Weights of a small GPT-style language model, trained from scratch on English Wikipedia: tied embeddings, 570M tokens.
Each number is 500 + 40 x the weight over its row's rms, rounded and kept within 0 to 999. Layers, rows and columns count from 0. Numbers have three digits each. The size before them is the row's rms in percent of the matrix's.

# layer 12 attention value, 448x448, rms 0.0918, rows 300-319, columns 384-447
093:495520508520483412497532477507509540487476553508527546423561544519574513516537503511474530536410461502465540548511509523512565572504405506530445551501475504499542473520514445491480413497493515
093:517519525522505451553505560445498483456428501506504551528495468553474528512467518552535503545518477566473459450562471491533511480507527429451515542545474539492488506517608592514507567465495488
090:506460504527473533563521532492472517599449495512506497407471504501453473461522636486449519450504532509459442451510516516481541571523463546476566490531537458474531482527522550483496480539453490
090:508526452506485496521535422436518541451515569482554530425488492460488500474502457572480563493517512501525511528502445473492507562501490397474486526562462506540530574549464497470486554530480482
091:525528492501514517451507424541506490489536438500562508449440525536536482418456495508524513535515514458572494465508550436470510554477542490510442430491518422536471524459555541417465495506512527
095:486468481589552514504451428521527548507495473481483499497406500456508537483505552463399477480584493513506509528442472463500501457514442458511466507456473558450577511498522441457514509506497513
098:395516537476445496506528532495482455446481480515465521563505508542470541495480447438459476427543517548564539464469494481534498546580484481478537461549438508543480498419539542480484459447492446
093:446497489464512514482468530462497496555516452465557530479504465444543513424551511560487471463492481496593477481484435483497542585475537557509486480508515525462484463509530514509528481535458448
090:455512550424472463523487499514500637487370535532433555583493542412513536511435407481510494461486390450525525563502467473510570458511489577530501535538489457469515452421502503482474488506492456
091:524468497578513606464521501523469485517519577571523505570532484510538517562462505519529459465522535492487481524499560499478473530578500460449540514442474418502448422518558555534483512512537501
090:442450509501492536462529486567540502488389519427487488502527496530503535490447551506521473420495529396468504480565430491494447474498589503536524487463481546519458445524524519517440515522520501
095:431549522523484464474441480414518441581493461471501475519511428441560519589483550563435507561462437471471462494480469528502479518520468493537443534512509473499514451445504495518513470539482430
090:483539387503540510501515522392508501520469540477450523537533515531487495434530484446442516475516486543511490479547519433484449508476493516455511504581524546505544506530561489522545500526465530
092:490566545508564466471529464447481480464439478567554567522545575469491476512484487513443456477403425543452477570535476474547463528475482471521464575528522495528497569546473504561539500437599496
092:513475527522559531562532542505526543529521429456540491456474545475483458484507515477535479433477533492545502532559529459523506495503425500484459518517548501547502523484488507445542484522467502
090:550490583453553545542555517509494438486437491598575513453512472484492523421464486488479494489548435554597484489543521486619534432462442518502502513486471498567530568543497510432515480531495493
093:496500534509554549456435460549453529542461471530570482591511594482429512553515518504475556490403488488466516454527525564510496441438453521518509494505567449481523481529406410580479591497590408
095:527563491522553535546502522461591465507503539527417557488410483556439418501513552505529479568481495517546550442461434488429549508497525536488439515533477513541489459539480505547481479485479461
097:511542479460554504564542514490411511465403443526553434501439493493495479555425587561549484558587472541505458514452449490438573487513439521454511495537465500484481465469531495574430457484497466
093:518505418490547482583469531456475555506491469479516463511485603507499523544532591523537526515528562509486459439404503468475522553473500501468555517484486513476480495433496466488417457539511554
# layer 12 attention output (transposed), 448x448, rms 0.0801, rows 300-319, columns 384-447
089:519526555546512501520392531610475564547482576532524527486466557490550499456500464508488460483507518480533500462508499472462510509530489484507522555517507557523538486450504528564504534541505550
091:478520467514438571538461485531520450532560490491563454469506480496546458502532516537509494478510510457460516513424485565424469545507425497523555404491487460503530431457464443515543514537522477
088:452579484488514476489473441506452458432503485520517517475513433514529490494546542560498492546455455461466488541533566456491490442494511484449530567438477489555475486418469500471465502474565468
085:593472586478504451509505512502557444603537425512461462493491535500564515408518446469514513530480512508532476488534421487542475524592524514539470534457468586491502534457470560498536468488518423
088:477491476408505466544530470483473546538518544515469448542554489500550468535550536495563529536471509552437443501553440525484506491517518513480500477486505472485466528561457591447521534480493441
089:461484481486554486548543457525509464501414464513457498497528524476531483578517485448526443500472475552468449466479512525510525424533565514487514486561479491522487447464449433534481436506475520
091:504471527536453492505475539501498509508522557498487495380488560463523453437491445518540526526473538448521440531466455476512497471412525454523444494473530466451511501555468540519412533494497521
088:543491534555565457526528474529411524567436575493453514490504459472506442515503474510543547516467475548455521431516556508476404448506466561498463532533457482536467515500438441559504469477443560
089:543514492457503436459542495500554493511542613518552506504564528532493424540511545504554459429520551550566551463512468503418479544540545511476489491518498509552469449507426487510454462515490464
085:442516496447500448520509506518463522462517498494545593413459496513443487430569481493491462414457513531500521547489465535553463541557483503500476517532510489488522438541510517502517522584436471
084:513528465512453499540501534503539573507571469512499492450431553473538617534538473471505401534483515500494489452472477473484510519499465550537508567475509435505495554405481484546518394525500487
090:491535535523530502508553429476501502396497451489491488495481524488403486449493552446532504473546462495450544508483548525476504472496474539441506482531530496446540469455499438559530522458498467
090:594486528513500424533518443460547536509424508486539462557489543478562504530454469456500454514429413492483507522539556435568612492511584504511559441557527422489512485531465430466469484491455432
085:483552532587444484453477581490493537517565512517481506532523472477522509437441449490484493504518473532452477585509556536505530461524525520439511548503554453482475456521528500498479498542451490
082:549493486514500462509457466540481450499516533603457500456517460508532472516427479487467472593488463496410472501484479480427510521491417544483480477491463530488478435513457467466550520517569464
086:432528551492441495431456530461495498477445536468487485523513503537533519513547443497479487532491475438500514572411525511452512505463531505469480503485510505487549536478452511492460478534520522
088:494534526465475592543480539495523516512523517514477530465462521458481518561471567537506538561453515475500474414536534510533489507545512475493565490545466522445504499498565470457511495528482526
092:518501519476485503476489509518446458448528484527464520502529529534532520507519497445423505433536540503482532563544491478547501550494525493545463432486545489527434488538446453471568496479441496
092:560489536545518438552469546541499509540555500501405464515487462540511583508507421435476465471504529376503543468540517456551435528475431538485480473475513526499548479484467470431446559493486523
090:486487566481463537479512461539480430496444499493426525476557548513536435500489470537467490497480535496447498572512457545495526494580439529628542477464481501514472502497533537575408547509489427
# layer 12 attention query, 448x448, rms 0.0713, rows 320-349, columns 384-447
101:516449532429473460497490501550467414561497538543469516541430600495515469466423529503532466489494477497494514570522442515450549496507414452502530551523493462425507469548478543521449441508550509
102:546467444510505453454504415520525476503577481483493520440499500463536444540561464432477510503544534490517517477550529511552506436546438425457479506489533525515510460485508545566574539519468449
101:492489483469462537627519575490440493589435492430505460527522548581440491482555505519551523440516510453508482541522448498528458492503497450532544555515509514525454563493554468467527529567521456
099:463530467515502476430501413530500495497536498416496502471515416494533493451511544431438500488431455439503536567494514457492546377504378449484492485518508460554520486435544496470483475533491456
096:534516548469483447469474478444510506447467435529511473457454554473579514492409531476455461535518472494519456504518463426454533506445487468510527454507614481559519500472493507496475534522457551
098:525524474415453462521466548539444460504507551487466487516502495479541474539557521490495530547459472489502463419445497484533468536484465489495494500490456517529510521458537525503541541524458478
099:460491468414507487503566539490496455589466475536554488501491525531510534507492494515511487539544493519488411524474563527510486482546530499535511463499552501452491541468475416458482498508601464
098:521432468510493477598471491508528443531518545488438489604460538490467504512557528483495510491566478458525520438505501555524507585545491479449563502514559502442470496579483492509557456432437451
094:429554448526477459543499438476491516493530526479522461509536465509508421524529526426515502476474453450509502517446491478473488560478481524518525543445541585476498476525558531545530471510525528
101:529470486563447524558507540483498504496506520500586514475486499470496496505504533514496591500536502484473494530548442539535415483469501491444492513549523432469487539456553495578451521420427503
097:472503555467444537501418521511516519567462521427506466432571515411588373515427544453476483480477500572485450454477478555570487509492447483596487500502567537491526471537515478455392499507516481
104:522435563499507489490508535566455520505430507469552484506490538429578502443552460478514454445532508505579503512501463434559444570571542473501481520471512467499529488552438519431526458491439474
103:564538519434486535528572467462473452474450469475537482474535516494466520484488408510517513511457477448479467535461496478531429552486528483559518461490442461500465527493527509513509459531453463
100:532472406494446394505469466550540522536468466532449448530487482509561438497498494468555494466525496394462452476561497455493453483550522535446498520487481552490462486496475474486445422572482580
104:482489499547539528543518544573525481566465479395540423479507471520430445434443509492565491540531542463497442446574537546548536567443487468500421470465479488508449496515427509510503547514502525
102:480564477427541537530510467456504414494527492483438475525417642511545582504522494535457495452510506551467537505526488565480532465562470554544456435591510507464506524500455426542525537520498499
107:543445502471472481506455504488522433527571420512480503498540479560475528505545459441390512487512477572446522450493507502468455522481483483477483600537538436403460516516543551537547466534495473
101:525462489464523519541393480451490556523513487471450478467570558439482490472570506467465489452585444517532578517458550450486492490557488445490464470453511498541466573565536553489442485473500441
099:501497509518557481518458568479515532483492503476463485557478526439565435494527511524440492488525493513468503477501490473467500506455507517508456527547507548411449472480526475500444519512524492
103:521537475455417537523548544476564505483490489401468490519487527476559469540516552481505473482453473519425501448484555521549485419400427462443531511459489498515434517502518486476532427482457514
103:471553477537451513504522496529496493564489482421476524497508462490582510521524445465512506480453507467426493491492451520502530503552561408470536547481527498479506529460504453532594488486519504
103:538513515567489451429469486467526487481578574528534533516523492552482464520484475459434486570474499446530538549497466437451494450487511421514568509455504422456514536487468513522554493485490580
106:424432453520476496537479527528498447549526541492413497477500516466506494556455520512529523547575488418457525471455546511490521530471477540544558534497558469511481505527497499524564540499517488
114:489467420558438503475499508496520545533415502529475564532509559540498438410522552596560458464496483509543540575475517508523509442441473525450524517479490496452416463454445535519481552439443498
102:508490524437517561498538485517542482432453452507540487537564506508519516488499496487467437445514559523546493589549544543598526395491523513480477499507484527462472513450520458524451450492515495
106:518572566466505555479505537510469463544496519477479394505495486496487470575475529466524600528553460488480523528500464547503557490456487528563539462548550464458467458490504510395391494494474482
117:486557516472530556518506524515505465524550548501547509500462491501442504497494489563513468481433535550501569510508493539437487569591522482450482595539459534495513533536522459501564462429446515
102:570504531474531571572522465466491467496546417509496465502490466443472521520536445530500482481475453544509542496497476541563537595527499470472524559505518543533536500476467515488463491457508524
110:626514501558503523515521522497428510517453533436547513466502524547514510475430524516531505514573506556460491517466499543457467550479438477512506539490479544500536514465599513482477508514515442
105:569521507497466496506544498528499500504449486428559488494502485514504485484442540545519536577513464475545523464564501473438510572465584479417507454498495454524453494447543522511540567503536501
# layer 12 attention key, 448x448, rms 0.0719, rows 320-349, columns 384-447
097:534414556530494513504532534528518483512492495471507502501522485527438538523553485437482496498527544520561541502496532501520489509505529503534457521532495504528473525539545549429495533511542470
097:418582541558511488447407488505491463506560553520514541496471513556456472426448513509499579561462534543541588501526519583474483556528488481513476446519474536500535472497503482518463582537493466
101:529509510437479487457507514516498583548463534549520566519578505494510470480500523464507556449483499457567484490508462514498520566481451421486546456442466455405463514433523461522463505461438523
099:548495524512473483525546454525536468499483502480582533497504448492503511527514550519537502512544566528531501573500453507532447447505478462479414482435506594509498438499462540590510585532487544
093:456538533538567486455544413546534530514507526471560555515482549499467523503474549487485450568542463542524536493541474534466497529486458508549482495431474507481455499510459531461559474455472468
100:491509514547454474479433432455605461509517513436544451518487410477556523475572540523520470531478444494493552475557474478539485433504486440509500488531464526528537528487511426467501459414462567
096:498562465518509505458589495408490530577468523527513414528511461549491555494568527413490431439484482458569435537475557530499549505526453466490521455546439455472511480496513519517498539496450572
110:523583476544522563495486486533515521452489486488405464495479514477431581480508507560415512501501454490532454480465473541428485391454442490486547444487508429560472489414490497589494495460495402
100:435519502525529531516507515453511483554564512544509489500469578504511482495458591520568459525474544525482542499510468498535488494564543566456441497552491584447507490548549523532520473636528484
102:467523511518569445514494506481521439485509496434427484576550543505505456554492546472497466455433503539475498560426472530486458492517523586498487480586440494419445527459523482478516508527569490
094:478533517494420433519446456476460536507549534427548507463540506526507505516514538465522550513457487426531532518519551472499538560469515523477475554486448470458474462523468498489607549471536375
101:465485516486536446512511515514444435506502538444562489504439562472576536458500503511495511508516453581478516576465513495496473492437487502499504442501529552538458560523517503541498490430461481
112:539488534478537578490495543494510562517482391478465488583556547486539511478409529574480457493458525490520466562512487502545522556492530540483497413507453534475403500601518509490535490511496484
099:434496479440491480481494551520435436509455467560551524469546497491540486479496460496562460474478522509511510444476467467519527533486531575490534469472494577557621534549497509472445437561473453
105:517434490482586476525546430541485415497504539512529557482457539516553541537475529448515480486534519499439477498509408552461518525533544492550495485523458499550504513516570512540465486511498531
105:452508456513521500485465581478487486527482458503465534483500462579457475565568494486504541560446518487458511550548503404462516559538482545571481569463471579500541435384492481467466441455497507
109:523506523397451487508416499465538460508495520480464550480455523527528445470511463552476564543525494484483498473518445525473482460527513458522479486488536482516511515501456495543400529500513554
109:552539452511512516492501439551454434507455503515539462558560552527494499491493495533501433563516480566563523498472527521558541518553446501517475523458497477531469516518471545466528525496540505
105:527490540564555537525523492521506522417445500534391483481535527429631491489447439477496529554481536511541517460596499592563440539555460469513432448469475521515513437547534466487446511517472495
107:492487461480533541611534522519539501481516518499467476520541486521435475575516586473515495463477501520518550445465485502630530458615431490502477486480489505551498464552514505529428465483550468
105:458486486511461518504529555541549554495453469511578564492456508517498540452475450520463431495433499517537465501490507535509485566557542514528510547510550528497532552515545506519413424475487537
106:479560492524566426569507547514529480513491515510533520546528502534509576484516452508476464561509454461549444498509545503577507506476482489474478476559489520485527514454440554494487508509455568
110:515543446553529563490477447531462478434455491437505478471523464478505549488448537544515563515482483538470483570478492535528469465464446438462489472548494493495500487460548533517491531445530513
107:509525546464490569508484496551532455521385486402511524452454488430450517503482502528464472533548530534474456510545479478422432437520493524525525527434523470527487474485494515501563481562472456
106:510507477479468578494480462525559470490501461463592518521482489470396554484428515556452434430425445563520496477431526522520477448534535499547528529515453468490417472448431462472509538472476470
113:560470443439476554511480462490548494525495525424468452538452468458530502513568535481526546533419453499470479568517482431524514533556522492469520480547508476377488449435528523470512499458541484
112:469529487433436496535583511437558493527518513432446560403483544501500449518549454605396512483522557574536494539470563517559498479502451440527587520497565490435486505530500552392536476481453555
108:514513491489453472515475438470380520447531486502514538460516503430439500485575480495486525519600535450524486463488507503469486556411453499460521517515481462522515534423498545552556449533531544
110:481500482514546458584469552477453495554477461489552434475528455486557484495521485465540586509561447474497423513493434466537461498503477580573526528501545512515476579466544523501477511504473519
108:563510491499538485561506507422472548488455567524493535535483514526509441540490506455500501555513503457475595502459446540475545519530517482449444491485484473523468523496501502496435502536470548